config.yaml
attn_scale: 0.177
init_std_up: 0.051
init_std_down: 0.0104
decay_shape: "pow"
final_lr_fraction: 0.02
batch_tokens: 16384
seq_len: 512
Each number is 200 + 30 x the weight over the matrix's rms, rounded and kept within 0 to 999. Layers, rows and columns count from 0.

# layer 2 attention output (transposed), 96x96, rms 0.0533, rows 20-31, columns 0-95
170,256,189,196,161,226,210,245,209,250,162,204,163,262,159,214,219,210,176,215,200,203,232,164,163,173,220,215,139,178,212,214,171,188,130,204,186,221,230,189,212,183,230,202,199,243,168,190,216,166,162,185,187,203,225,174,184,188,222,217,169,218,173,182,161,228,227,212,243,234,190,205,209,215,162,202,213,188,238,173,197,194,201,149,196,219,203,226,233,208,204,197,170,156,250,201
266,143,205,192,210,232,175,226,192,124,193,190,198,111,234,186,210,221,163,209,209,215,173,238,223,207,175,209,228,213,201,204,217,239,198,156,207,217,201,160,182,169,157,224,187,203,205,226,188,255,283,231,186,207,182,164,191,206,204,201,227,196,203,187,202,231,181,193,147,179,208,207,224,224,171,188,199,219,196,212,170,232,171,214,201,183,225,191,203,177,167,195,238,200,142,225
186,264,224,250,217,214,227,179,190,297,180,167,198,165,221,245,227,187,262,195,173,200,170,207,201,178,182,195,198,219,209,233,187,148,182,164,205,195,250,204,192,218,201,197,206,199,172,169,162,212,135,162,233,188,214,237,222,196,228,196,216,206,208,237,221,234,193,238,192,217,158,221,125,183,171,189,186,188,189,193,205,208,188,180,178,217,247,180,165,232,194,212,211,140,206,173
195,190,198,262,195,183,254,146,203,132,185,191,209,199,243,217,226,211,245,211,200,165,152,209,190,204,195,222,196,213,183,188,204,209,227,216,199,195,172,194,200,205,222,224,222,187,165,175,223,224,165,205,214,203,183,215,213,257,168,203,213,216,162,206,246,220,185,227,229,162,161,199,185,157,179,191,224,197,142,226,224,238,213,204,211,187,237,169,171,242,189,203,189,235,134,194
163,271,211,232,207,150,222,201,242,149,195,140,214,150,187,205,177,205,229,171,221,239,236,194,200,206,216,206,206,185,164,171,191,160,199,215,225,169,219,216,189,234,190,142,193,190,177,178,198,197,221,194,206,219,189,191,256,234,203,178,185,145,231,216,254,213,221,211,163,206,226,204,204,133,250,175,185,208,170,273,202,190,211,194,219,191,248,194,153,205,190,239,209,189,245,103
185,211,208,278,152,263,252,157,256,118,154,222,161,222,240,207,164,171,293,214,197,177,138,193,228,152,187,218,177,193,212,198,224,155,264,256,218,118,147,222,209,230,173,176,230,187,202,253,195,260,165,199,235,162,229,185,185,237,178,231,201,234,188,187,230,131,185,229,245,164,186,158,186,168,155,200,211,211,186,246,215,228,201,206,197,172,205,213,135,239,202,177,232,185,206,201
204,172,199,261,124,253,229,153,225,99,191,216,172,203,247,178,199,188,275,203,205,139,150,172,242,166,201,213,175,228,193,241,211,184,253,223,203,130,176,201,226,194,162,198,231,195,199,218,206,259,215,223,235,207,234,145,197,222,183,218,201,221,214,222,208,177,214,225,199,183,182,160,215,189,140,217,249,269,175,221,206,232,215,186,211,192,184,196,168,211,199,181,229,176,147,175
191,206,198,164,233,163,174,208,166,204,180,177,228,202,196,204,197,177,193,155,197,211,248,187,189,200,207,202,217,207,184,197,199,212,168,203,203,200,194,182,180,163,194,184,199,239,221,214,218,154,207,205,214,169,223,182,187,175,211,164,212,241,226,190,171,236,222,203,192,148,194,231,224,188,237,204,195,179,222,199,198,221,203,211,217,229,200,232,264,154,199,189,217,214,178,208
202,193,200,217,175,239,181,202,221,153,218,191,190,208,223,223,211,230,245,229,208,185,151,227,220,172,203,177,197,180,197,229,176,233,224,224,199,117,185,215,198,210,201,187,217,229,195,202,198,214,200,223,238,165,231,157,193,230,219,188,222,263,210,200,265,153,190,191,210,194,187,160,165,190,113,202,218,216,186,169,186,235,202,248,220,185,210,160,173,164,234,189,167,183,166,201
171,229,192,196,171,187,180,209,222,225,221,221,182,184,178,209,185,207,244,187,199,195,227,195,189,211,191,204,204,194,168,224,217,180,149,153,211,196,262,150,200,212,163,175,214,191,232,198,165,200,222,171,200,197,165,208,177,179,268,222,199,169,220,232,239,207,232,171,155,208,213,204,224,204,202,205,207,246,221,222,180,161,181,191,185,229,192,204,203,224,193,166,202,190,221,189
172,211,207,183,216,165,206,248,169,279,199,232,200,203,207,226,249,200,159,230,206,215,235,217,184,196,236,192,205,198,217,194,157,205,155,180,233,188,222,221,171,200,221,207,200,179,200,163,180,142,189,186,200,190,203,184,232,159,221,164,169,148,214,256,152,233,183,159,186,239,205,264,164,231,197,228,213,185,203,162,202,189,234,180,179,240,190,159,169,151,216,198,162,192,247,197
178,230,228,147,147,172,196,185,204,192,185,124,169,191,220,200,233,203,191,233,164,217,213,111,233,190,236,157,179,240,237,198,205,168,156,236,203,217,231,203,198,153,216,150,177,238,179,220,246,234,193,166,219,198,269,205,181,166,165,203,212,194,214,235,197,208,172,202,235,209,173,201,199,198,236,257,202,210,183,189,194,197,252,174,204,262,205,223,228,150,202,166,189,161,221,236
# layer 2 attention value, 96x96, rms 0.0626, rows 21-31, columns 0-95
177,199,175,196,200,159,199,166,208,233,174,208,239,213,249,245,214,183,290,189,177,140,224,216,204,221,211,206,212,253,196,206,200,201,203,186,186,178,226,174,177,149,159,236,205,202,189,198,238,160,226,177,264,226,219,175,202,230,186,198,253,220,184,189,225,186,116,200,216,206,134,203,175,196,226,181,199,199,216,140,210,221,237,118,162,182,191,277,220,174,188,212,222,251,223,191
210,220,271,178,243,187,230,271,166,191,235,172,225,221,179,211,221,203,163,211,174,229,172,194,211,210,175,170,211,218,174,199,204,219,199,195,242,216,205,166,228,221,204,157,173,204,201,178,189,178,210,273,134,181,221,237,155,134,212,186,246,197,212,171,168,200,224,193,191,262,209,199,222,236,219,236,210,157,163,187,205,147,189,215,180,183,213,91,201,198,188,202,229,211,142,224
219,197,241,154,191,216,176,171,149,196,265,260,223,176,172,227,196,199,165,212,225,201,220,174,225,185,245,177,238,204,184,243,190,205,225,189,267,208,206,184,185,183,201,188,172,219,185,219,166,196,203,207,184,176,231,204,204,143,198,212,215,222,205,169,181,193,202,175,186,271,258,187,204,271,256,231,186,232,176,156,190,202,148,194,159,219,179,166,216,190,195,190,231,194,215,198
230,191,196,208,227,166,239,170,217,225,217,266,226,205,237,206,205,200,200,209,189,126,186,196,221,180,161,217,154,170,225,249,204,226,229,228,177,170,218,168,229,212,236,186,180,185,241,242,218,224,211,181,140,254,232,166,186,139,201,137,193,255,202,188,147,212,180,173,233,199,203,194,176,223,143,214,247,210,210,187,233,188,192,256,183,262,183,90,218,204,194,209,236,156,191,157
229,240,260,225,129,154,223,202,220,197,274,266,97,170,214,206,173,182,147,226,187,151,184,247,187,185,242,197,179,203,194,211,209,180,217,132,249,176,176,194,203,248,217,198,227,212,183,206,216,191,257,179,226,210,176,191,155,110,229,269,243,222,220,226,175,220,278,188,182,249,234,219,226,217,177,170,162,211,183,170,229,175,158,174,166,206,190,169,206,194,208,174,174,145,199,204
187,204,248,200,174,149,232,231,187,174,219,249,95,140,209,214,157,195,170,256,209,200,213,237,171,228,238,212,211,226,189,248,212,210,223,147,215,197,190,192,211,189,226,216,168,203,170,221,247,178,230,183,237,175,197,209,213,174,235,235,260,218,168,219,198,193,204,149,211,222,153,168,159,232,190,153,186,167,176,214,175,223,182,115,196,229,178,208,179,175,209,224,166,134,240,233
206,185,188,230,225,196,231,191,169,181,147,138,218,214,197,191,196,198,219,265,213,141,234,171,185,233,150,218,203,167,189,176,209,208,190,191,140,188,180,205,208,238,178,177,150,215,184,242,178,198,171,171,228,223,198,214,224,197,216,171,136,181,231,202,194,216,182,213,191,164,207,211,209,161,201,210,215,216,187,206,207,225,199,161,213,185,238,265,177,220,224,191,198,250,219,196
236,219,180,199,115,193,176,236,196,184,249,242,177,176,184,174,203,222,188,174,186,198,225,219,208,187,247,185,235,187,211,247,173,177,209,231,282,205,198,184,226,227,241,226,179,216,189,219,198,169,221,139,267,203,165,205,174,164,235,213,172,168,173,218,176,184,206,188,173,178,235,223,181,235,160,175,183,190,203,190,228,150,241,127,223,194,209,223,199,213,185,225,233,200,226,219
175,181,239,225,228,141,258,239,213,172,220,244,206,204,251,160,234,190,168,184,215,211,191,201,182,189,241,235,205,230,167,167,219,183,210,207,185,191,206,194,197,173,235,175,136,191,198,234,224,197,210,226,177,239,243,184,204,185,187,177,192,226,214,195,195,201,215,236,183,166,170,223,196,168,203,212,241,158,199,220,188,220,277,197,276,170,189,158,173,192,192,221,232,176,207,200
223,203,168,196,152,272,195,154,192,194,238,132,249,208,178,199,242,222,207,202,219,259,228,196,219,261,189,178,225,238,214,201,183,212,176,233,168,227,173,210,221,192,201,165,157,185,218,196,184,235,154,140,198,240,212,233,177,240,222,162,166,193,182,168,244,177,171,239,222,191,205,202,206,220,163,179,185,182,202,147,160,225,237,264,166,192,178,180,195,236,161,257,194,162,156,187
225,200,203,193,192,221,196,162,179,219,143,213,188,189,175,182,196,214,225,215,200,230,180,243,215,242,197,219,197,213,203,147,172,216,211,204,132,186,192,170,223,221,216,199,124,230,214,216,247,196,225,243,151,210,177,159,186,192,200,275,224,170,214,210,216,188,218,192,212,180,230,234,255,146,112,184,226,185,197,277,228,204,206,109,252,158,225,147,229,181,231,213,155,213,156,190
# layer 2 attention query, 96x96, rms 0.0915, rows 32-56, columns 0-95
228,202,182,204,171,203,212,245,197,206,153,186,191,171,240,163,209,213,212,209,209,206,189,193,214,200,266,206,198,213,199,211,219,194,204,227,195,202,187,209,226,236,218,198,195,154,209,207,226,194,191,180,210,201,228,212,183,215,197,204,202,231,203,167,187,204,199,192,183,197,196,203,176,223,177,192,208,231,209,209,241,169,204,175,234,197,177,204,181,194,179,158,206,190,175,174
225,173,230,198,194,168,207,157,200,210,177,170,200,226,205,235,214,190,224,215,193,162,214,190,188,201,203,264,185,170,211,152,195,178,193,222,193,213,207,216,222,228,163,240,215,180,204,190,238,228,206,226,234,160,218,196,174,212,214,225,175,190,176,211,187,193,179,218,248,254,182,193,206,203,197,191,202,212,176,194,198,203,177,208,226,171,178,150,194,244,186,203,207,166,173,203
190,199,153,177,188,192,226,244,200,188,232,220,235,212,224,170,222,216,240,150,173,246,155,208,225,157,236,152,246,221,184,228,184,174,180,217,236,181,168,192,237,167,221,181,207,207,226,170,244,177,239,178,143,164,220,225,195,178,230,224,189,193,174,197,201,135,237,209,230,191,197,233,234,188,211,196,211,258,179,226,198,195,170,186,213,231,198,186,169,174,200,173,240,204,215,175
176,201,162,236,172,220,175,146,209,196,234,215,197,190,182,116,223,220,223,197,202,299,164,241,209,196,180,194,234,250,199,202,216,200,169,236,228,202,183,167,206,218,208,201,232,217,175,213,82,238,192,149,228,159,196,255,210,256,173,209,230,155,236,183,218,159,220,267,196,220,158,165,194,232,266,198,159,181,200,200,184,228,200,275,194,209,217,229,192,229,182,214,239,181,211,240
191,146,198,148,204,192,263,184,228,147,204,180,192,209,224,237,205,190,220,143,182,199,189,214,257,166,200,201,220,211,209,241,220,191,158,185,208,163,160,181,260,139,242,160,190,214,254,119,209,208,265,177,171,133,131,146,237,141,233,202,234,267,218,148,194,132,173,202,239,202,197,185,257,211,191,181,237,251,182,226,250,154,208,221,217,188,245,170,138,171,215,216,235,192,216,185
145,179,141,184,165,188,197,164,182,199,203,232,231,153,187,199,207,223,247,187,170,273,146,232,262,147,211,170,247,235,225,241,223,179,133,236,214,104,166,175,243,132,173,173,192,233,203,104,169,206,212,191,197,79,150,210,246,185,274,251,197,211,256,159,192,105,228,193,286,217,157,195,284,207,271,175,233,256,184,191,208,195,226,205,197,185,250,232,119,216,194,234,246,168,287,206
131,181,208,177,216,193,232,197,238,170,189,182,233,138,157,214,190,282,243,81,181,285,179,205,273,154,199,137,267,191,267,239,278,132,146,217,185,82,119,193,237,130,140,166,145,238,249,115,211,233,246,187,143,96,135,174,184,139,248,204,207,269,276,126,188,130,253,179,286,183,211,189,230,210,212,164,237,283,254,186,214,215,213,191,224,168,191,221,101,184,222,172,297,202,256,249
222,224,247,232,213,191,174,184,174,192,230,199,205,225,184,197,171,209,195,236,160,235,230,208,183,212,185,202,147,213,218,170,196,212,204,211,198,216,221,182,161,239,166,195,198,176,203,222,196,220,182,204,257,247,243,217,205,212,184,150,169,177,190,221,214,245,231,178,172,192,213,182,140,244,241,212,184,159,196,180,166,261,172,191,229,188,188,185,196,247,224,192,200,226,189,217
209,234,195,209,166,145,238,262,209,189,145,168,142,252,173,214,208,165,211,258,194,217,200,232,185,194,202,248,164,188,179,207,178,194,212,277,198,147,178,151,207,226,259,221,224,189,225,198,233,234,148,196,202,195,211,206,152,192,241,189,198,211,212,190,147,185,209,175,205,217,243,241,245,198,107,185,173,212,210,213,152,208,220,212,226,212,244,157,201,218,183,245,223,193,171,196
168,238,206,225,182,208,158,142,178,219,244,229,199,187,170,205,205,225,223,205,165,253,209,226,202,189,182,165,203,236,201,222,206,168,202,172,243,190,174,225,188,209,179,198,214,209,177,236,144,178,192,203,200,180,232,221,184,182,165,218,188,208,178,223,226,193,225,244,188,186,224,190,126,214,245,160,192,172,189,160,190,278,160,199,171,170,161,254,220,234,194,188,164,182,265,221
194,206,271,205,182,239,198,161,198,223,210,213,244,196,159,230,152,196,230,200,207,181,203,221,197,206,136,219,147,172,185,196,223,179,199,148,231,182,199,184,180,217,172,218,211,204,188,177,129,238,205,178,197,240,196,231,209,186,160,187,226,180,182,229,193,182,138,237,211,187,218,183,194,217,199,184,182,210,207,204,181,197,196,219,149,235,199,230,205,162,225,207,176,233,181,211
181,185,245,206,197,202,174,147,181,229,222,186,241,204,188,198,204,239,196,198,166,190,148,229,194,188,201,197,203,236,208,158,218,188,208,184,229,241,221,214,195,203,137,225,187,240,167,220,135,228,168,183,207,239,214,246,216,215,201,220,230,130,218,201,224,178,200,236,214,221,242,186,225,184,272,193,211,192,190,223,212,225,186,179,171,184,210,226,195,203,237,186,204,190,198,229
189,189,246,154,238,234,198,242,218,190,163,276,189,208,224,224,183,193,265,204,238,162,181,230,210,185,166,234,199,184,160,164,204,192,204,186,155,215,209,180,218,204,169,193,217,195,208,162,202,212,183,191,196,228,214,198,169,182,223,203,164,231,188,225,210,151,133,253,196,210,183,206,172,214,232,233,220,191,184,223,158,210,226,168,221,240,235,252,169,211,214,216,211,200,219,186
178,190,228,222,180,156,193,91,170,215,194,177,171,184,175,227,219,235,166,231,181,192,198,245,187,219,167,210,176,194,222,176,233,181,214,186,226,216,215,174,222,218,218,215,195,227,180,217,161,238,202,199,233,195,156,216,208,223,133,231,244,139,208,175,202,169,190,176,186,196,204,178,173,231,215,147,244,186,222,187,194,227,163,258,166,250,220,200,230,183,225,207,183,196,221,200
196,185,152,205,183,185,210,175,235,174,201,186,186,187,203,175,213,226,125,228,196,189,163,206,190,224,232,237,190,231,221,183,188,202,190,220,225,212,224,179,214,154,219,230,206,252,190,190,235,199,207,173,210,254,233,194,190,197,165,208,203,185,200,190,198,204,234,176,188,176,176,190,262,164,214,206,191,161,179,195,257,132,234,226,211,221,225,174,227,193,206,193,151,145,177,202
183,183,237,177,213,185,183,207,193,233,220,181,185,191,150,187,169,198,187,174,148,231,224,202,196,172,163,182,196,176,223,185,190,173,205,205,180,198,185,233,171,212,164,201,164,198,196,202,197,175,173,195,157,170,222,190,230,190,217,160,206,166,202,176,222,227,234,204,212,202,219,153,204,220,225,173,218,196,193,200,213,242,157,160,190,169,171,206,208,195,223,156,232,215,218,246
181,193,231,157,248,203,184,174,183,200,210,262,254,238,228,200,210,181,219,219,298,164,191,182,201,184,246,218,225,185,171,186,209,186,207,161,179,229,193,194,211,201,187,205,254,204,207,205,163,245,238,196,247,215,183,244,181,186,159,195,221,199,179,233,165,166,147,232,195,195,170,224,178,218,240,221,191,201,200,186,180,205,190,197,194,203,185,216,180,192,225,193,210,222,216,162
208,199,181,218,208,214,138,189,192,203,267,190,237,207,171,181,232,170,190,208,194,218,243,150,213,191,207,165,192,201,214,220,161,235,181,204,237,184,206,230,172,214,253,216,210,208,195,237,202,186,186,191,214,192,202,172,235,168,175,184,217,212,221,191,168,198,159,205,199,202,185,129,243,221,182,175,212,227,194,166,213,217,176,195,195,151,198,191,213,206,222,219,143,243,216,207
206,190,184,191,237,233,227,229,209,171,185,260,185,222,229,168,187,200,238,211,243,126,182,170,192,184,167,261,195,160,205,184,200,177,206,181,210,208,206,142,193,210,216,225,172,208,229,172,187,230,178,138,222,223,203,231,174,195,198,194,222,185,186,197,183,163,179,187,192,161,206,223,219,226,202,220,219,190,185,208,235,179,200,211,193,196,211,227,187,202,214,180,227,248,140,147
168,211,198,252,234,168,167,171,215,243,192,154,174,226,201,217,171,189,243,205,154,199,186,196,196,186,128,217,173,222,161,176,234,206,202,173,204,192,212,195,181,212,217,195,162,221,222,201,148,203,210,183,201,167,211,215,187,163,203,187,197,174,188,242,222,188,157,282,220,204,230,189,218,222,233,207,220,170,197,204,165,184,147,179,144,228,197,201,180,145,251,234,234,216,190,201
187,215,196,179,204,241,226,142,208,196,209,199,199,192,230,198,187,180,209,231,194,188,162,198,215,223,200,216,207,217,203,191,191,185,202,209,217,218,222,222,197,200,175,215,229,214,184,174,203,198,225,178,187,220,232,199,217,214,201,235,203,225,189,226,222,202,173,187,177,219,204,172,174,150,273,178,225,186,186,191,208,200,190,242,171,194,191,193,173,194,168,204,189,175,180,201
198,167,224,172,215,210,215,175,210,226,225,231,203,228,207,193,198,212,202,215,163,177,204,236,173,205,190,212,189,201,154,200,181,219,188,221,226,188,177,205,183,226,193,193,198,216,217,210,181,192,207,178,212,201,269,233,178,188,200,205,193,158,201,214,169,139,145,230,197,232,251,161,227,223,264,209,190,178,168,218,195,182,168,183,172,192,183,252,207,219,231,189,196,198,211,217
203,185,217,257,191,184,228,227,197,218,188,182,214,220,233,192,194,211,227,204,172,244,211,190,187,212,193,200,181,239,178,207,209,182,186,219,194,209,205,176,182,226,165,176,213,169,207,198,162,230,211,223,177,188,248,194,149,160,210,192,179,180,207,231,213,185,212,204,222,229,248,192,170,207,221,216,179,211,202,192,148,240,188,182,235,219,187,178,189,208,199,244,227,190,185,208
179,236,239,208,195,212,219,163,195,192,128,241,182,236,182,189,221,203,200,228,184,204,196,193,207,222,181,253,220,224,211,207,216,164,195,171,212,240,203,183,218,202,203,178,206,195,160,196,176,203,174,204,189,203,178,233,198,191,175,178,199,181,178,216,193,202,228,206,212,228,154,278,152,194,224,199,230,188,208,201,161,224,168,219,211,202,229,174,196,197,203,210,203,187,154,192
183,220,127,193,187,220,169,212,216,203,177,225,143,217,255,188,234,167,254,188,223,218,192,192,204,205,205,222,249,202,198,225,207,225,206,202,201,184,198,199,227,197,232,210,235,174,219,193,255,199,227,176,204,177,204,190,172,165,222,188,155,284,213,240,212,202,160,232,212,173,165,250,190,220,168,213,219,173,173,171,233,214,250,182,243,164,212,192,195,225,177,216,194,205,191,146
# layer 2 attention key, 96x96, rms 0.0881, rows 32-56, columns 0-95
205,198,206,181,195,195,172,172,190,222,223,203,202,182,237,255,180,181,176,187,222,174,214,227,182,204,168,195,187,166,179,201,218,230,198,192,201,189,235,217,174,184,180,208,186,230,198,182,210,219,205,177,208,223,178,133,236,144,208,204,211,195,226,215,208,188,191,171,204,172,218,180,229,213,187,191,223,231,189,190,190,233,184,206,170,171,213,237,193,215,219,200,187,196,223,209
204,226,182,211,159,174,202,202,193,191,192,214,189,204,222,178,177,220,200,169,155,214,187,208,202,192,229,169,186,182,172,216,196,227,213,171,270,206,196,178,185,184,204,198,195,197,166,203,170,225,253,185,158,209,143,192,232,180,165,220,228,275,205,193,225,168,222,204,196,197,178,195,221,232,222,211,199,177,192,181,188,224,222,193,241,202,213,271,197,220,232,180,199,218,208,223
242,248,138,217,175,220,226,196,156,262,185,207,256,171,241,203,155,208,177,170,202,240,248,188,191,190,148,243,143,181,189,214,291,228,189,215,170,182,236,201,181,172,180,235,230,163,156,223,168,280,150,232,211,172,258,178,111,190,171,231,144,194,237,146,214,174,208,175,192,168,211,150,166,200,195,218,260,225,292,189,182,242,220,217,197,186,155,223,184,229,187,178,213,187,233,217
185,204,156,202,165,201,220,226,198,199,155,139,180,223,201,127,223,192,217,152,208,260,148,231,217,181,232,199,252,227,257,219,200,167,173,225,217,200,165,208,190,199,154,182,239,214,172,166,219,157,229,189,200,87,202,238,180,219,237,249,191,139,216,182,175,161,209,229,192,183,217,209,193,156,200,194,189,195,175,236,189,212,180,198,174,218,165,180,180,235,206,215,208,194,192,210
194,260,127,165,182,158,297,240,155,141,209,168,200,249,216,176,208,223,228,149,274,213,165,197,236,119,181,190,164,188,205,275,196,279,149,249,210,65,166,106,265,133,222,229,154,166,214,143,205,209,161,191,190,188,175,215,173,143,293,216,263,210,285,103,179,170,241,194,240,125,159,205,163,188,193,164,170,205,219,299,188,221,250,268,193,273,246,226,134,267,230,231,296,197,316,237
203,195,148,170,164,183,230,191,215,161,224,183,186,242,227,170,256,207,229,194,242,189,199,172,225,197,156,172,174,222,154,233,161,239,179,237,205,146,198,144,274,169,223,202,229,179,195,164,207,193,185,152,153,186,183,213,161,193,217,168,264,228,252,156,180,202,215,210,212,156,181,222,224,190,206,179,146,235,226,216,220,170,233,233,183,203,261,198,156,195,168,255,254,191,228,186
235,185,199,212,149,210,220,213,182,237,183,182,206,234,199,191,219,209,205,193,240,203,244,190,153,230,161,207,209,177,164,182,195,244,221,164,215,185,240,190,215,177,213,209,224,179,174,198,202,159,162,154,159,175,189,196,178,236,221,198,225,199,177,208,206,198,217,183,187,166,203,197,189,185,165,200,203,246,216,216,217,176,223,212,209,198,235,185,222,214,168,236,212,191,192,187
226,224,234,256,252,243,136,176,210,272,188,225,209,139,191,266,191,168,136,259,158,228,201,239,74,268,243,210,217,191,199,115,169,161,297,183,179,370,230,310,101,272,177,233,249,196,159,243,229,221,203,209,245,207,247,172,216,208,125,255,104,157,94,302,235,225,220,160,117,240,257,158,172,205,198,259,249,148,172,180,235,183,167,165,193,165,112,188,290,153,140,167,105,158,132,172
207,180,224,161,183,250,148,175,187,189,188,248,203,200,212,126,197,187,226,201,202,221,201,274,181,198,198,185,219,210,177,206,166,198,206,138,157,163,183,148,231,194,235,204,179,205,217,206,210,209,169,130,221,240,151,248,220,211,211,224,194,215,183,205,297,239,163,158,215,181,171,210,168,230,198,200,193,93,210,202,219,212,174,184,173,148,241,245,169,244,198,223,229,227,247,258
211,180,208,178,232,136,210,194,165,229,152,191,234,185,211,227,217,209,166,150,174,169,197,195,224,182,229,228,169,208,222,214,217,128,212,254,226,217,230,207,168,212,144,183,186,201,216,179,191,186,218,252,202,186,155,160,265,211,166,190,211,175,200,208,170,214,192,182,205,216,210,228,226,208,227,247,247,216,203,176,174,190,217,235,226,205,122,161,176,195,206,172,182,185,137,212
186,231,162,185,246,202,253,192,197,184,227,177,222,203,215,197,213,172,200,214,211,165,243,217,160,230,203,207,188,175,210,203,165,165,184,183,172,234,228,198,239,170,204,214,255,189,225,209,205,181,189,185,204,208,196,207,222,189,276,196,179,188,179,188,161,159,193,170,200,238,210,222,201,182,191,200,197,234,219,249,205,158,244,194,236,232,195,147,173,178,153,212,222,214,216,238
172,250,180,199,192,205,248,194,166,241,192,186,222,193,214,195,211,165,207,204,168,220,166,177,197,178,229,175,166,197,205,193,204,156,168,220,259,227,197,190,202,221,214,220,217,199,184,218,198,206,250,199,191,171,195,191,185,174,182,233,207,157,190,211,153,163,209,186,151,236,226,194,214,186,221,197,242,246,196,259,187,202,211,211,220,235,193,127,182,153,176,174,193,202,187,202
203,166,191,165,190,157,215,196,234,219,216,202,207,214,183,222,191,204,217,253,200,163,251,227,172,223,211,186,181,167,158,212,161,217,185,198,167,207,182,180,232,205,202,221,246,220,195,195,203,198,207,178,198,179,229,175,178,212,188,188,205,179,177,208,187,193,180,219,238,221,232,184,228,220,179,203,183,232,158,174,196,194,206,203,193,252,209,153,202,181,192,223,194,237,166,251
221,258,180,213,203,222,190,200,169,161,225,214,251,145,200,220,226,182,172,158,205,182,194,221,213,224,214,189,186,217,218,218,196,180,181,221,226,207,173,228,246,201,186,219,256,185,199,202,153,189,227,199,190,218,218,213,200,185,192,236,171,186,199,211,174,218,157,189,156,210,232,225,182,208,205,232,228,263,216,224,182,154,257,214,174,198,166,147,182,163,156,169,183,209,200,218
190,188,192,216,180,195,169,221,193,164,207,199,217,195,168,227,183,162,166,185,172,233,187,190,233,212,206,217,207,200,202,201,221,238,165,197,200,240,180,184,195,181,220,195,201,174,192,216,193,240,229,265,221,216,194,179,197,172,191,203,205,222,202,213,220,173,167,222,145,225,183,224,176,228,188,194,208,178,211,239,168,258,185,195,233,172,234,219,185,174,191,185,204,204,227,160
195,195,185,161,195,223,245,168,162,235,178,177,213,163,194,241,218,193,185,210,197,236,180,204,199,168,222,172,220,215,185,171,227,181,239,201,186,201,190,203,219,193,207,211,191,230,208,202,251,178,221,190,187,161,171,193,185,229,173,221,216,178,197,184,169,211,209,169,190,199,222,207,196,168,211,171,231,253,171,237,211,197,213,214,214,253,203,147,205,201,181,186,214,193,152,181
230,171,194,237,256,174,228,210,223,259,238,181,163,211,223,195,198,182,187,203,187,139,203,200,192,194,236,210,190,174,194,239,177,211,191,217,217,172,219,221,183,245,186,189,260,220,220,256,176,199,206,185,201,164,211,187,202,204,243,195,207,188,191,234,197,197,188,235,235,197,205,183,245,194,180,196,182,226,165,212,189,167,217,162,197,210,205,209,171,198,206,200,170,226,201,206
169,230,169,207,228,212,228,239,182,208,196,202,211,172,253,188,172,156,187,195,180,161,152,178,197,177,222,236,214,229,245,199,230,233,216,190,185,172,218,195,179,173,147,208,177,236,190,223,258,218,171,214,227,234,220,217,184,210,226,177,175,189,228,235,206,211,207,151,213,208,174,183,199,217,190,214,212,163,193,217,186,219,178,185,210,178,191,194,205,227,245,238,227,188,211,186
217,192,193,233,177,193,213,257,217,182,210,184,195,248,199,164,199,201,184,265,187,210,248,222,172,216,217,183,194,221,163,189,207,216,207,149,134,173,230,219,210,179,249,198,209,182,202,210,175,175,205,156,227,179,226,215,197,159,246,223,166,239,191,187,218,189,202,210,183,204,182,190,195,150,214,210,211,185,221,213,180,185,238,148,217,226,208,156,182,186,180,240,183,201,234,244
149,175,212,145,219,195,240,243,204,205,180,228,217,194,228,231,216,150,199,225,204,143,169,236,155,211,248,197,184,194,179,223,164,143,224,181,203,208,184,212,217,249,204,223,205,187,195,180,251,225,198,190,220,200,236,204,239,198,179,255,164,212,232,178,180,186,164,165,212,206,220,206,224,215,212,215,199,259,208,234,209,174,191,193,215,248,144,194,182,179,123,223,195,180,201,239
194,183,220,214,230,182,163,209,186,197,198,182,211,246,186,232,204,183,180,211,182,215,216,179,209,216,177,213,194,187,166,203,199,189,175,198,198,218,204,200,172,197,202,220,201,192,218,180,211,176,241,251,183,209,231,172,187,227,173,209,213,175,185,222,205,197,212,256,192,196,223,230,209,220,171,216,190,211,201,179,200,200,256,203,225,165,164,214,209,199,197,155,203,183,175,176
185,191,224,170,233,183,223,219,206,201,186,193,257,211,208,184,184,175,218,251,193,165,209,195,230,160,231,241,168,188,217,205,213,187,212,193,182,218,202,200,207,236,206,218,151,201,209,225,263,202,208,215,200,199,205,213,207,232,195,239,183,153,224,175,237,194,171,182,197,227,180,187,173,211,198,188,201,205,169,242,170,187,213,208,206,229,179,184,195,162,222,197,207,239,180,229
162,193,190,150,212,212,222,194,205,238,163,198,225,192,202,188,210,216,186,203,244,220,183,237,235,235,213,236,192,178,190,230,167,159,174,201,201,181,226,210,195,204,222,209,214,209,179,165,183,225,168,196,198,180,169,172,222,214,185,242,227,210,197,203,212,142,188,222,214,225,231,200,211,211,199,216,225,197,225,229,218,171,223,215,177,205,163,200,227,211,202,190,185,203,208,243
201,217,177,132,216,214,125,215,220,229,204,245,179,204,201,196,200,205,206,153,229,195,179,208,229,198,176,157,173,195,192,192,152,207,179,208,223,199,219,218,185,193,214,174,245,188,213,149,178,200,230,232,213,189,192,152,205,208,167,207,193,237,213,209,198,207,158,172,187,183,273,175,221,206,212,217,207,213,200,191,195,228,249,170,212,164,199,222,190,196,176,193,191,225,181,216
223,163,252,200,191,115,179,253,202,176,161,205,148,268,194,212,181,195,204,198,209,199,191,194,191,203,236,214,168,219,182,209,216,222,232,229,200,202,197,210,203,183,180,170,191,207,240,180,194,214,166,224,208,222,210,196,235,188,151,156,208,246,228,211,239,201,189,193,248,153,187,201,233,224,224,241,156,176,148,143,188,188,132,188,199,152,178,244,228,203,208,216,190,179,164,227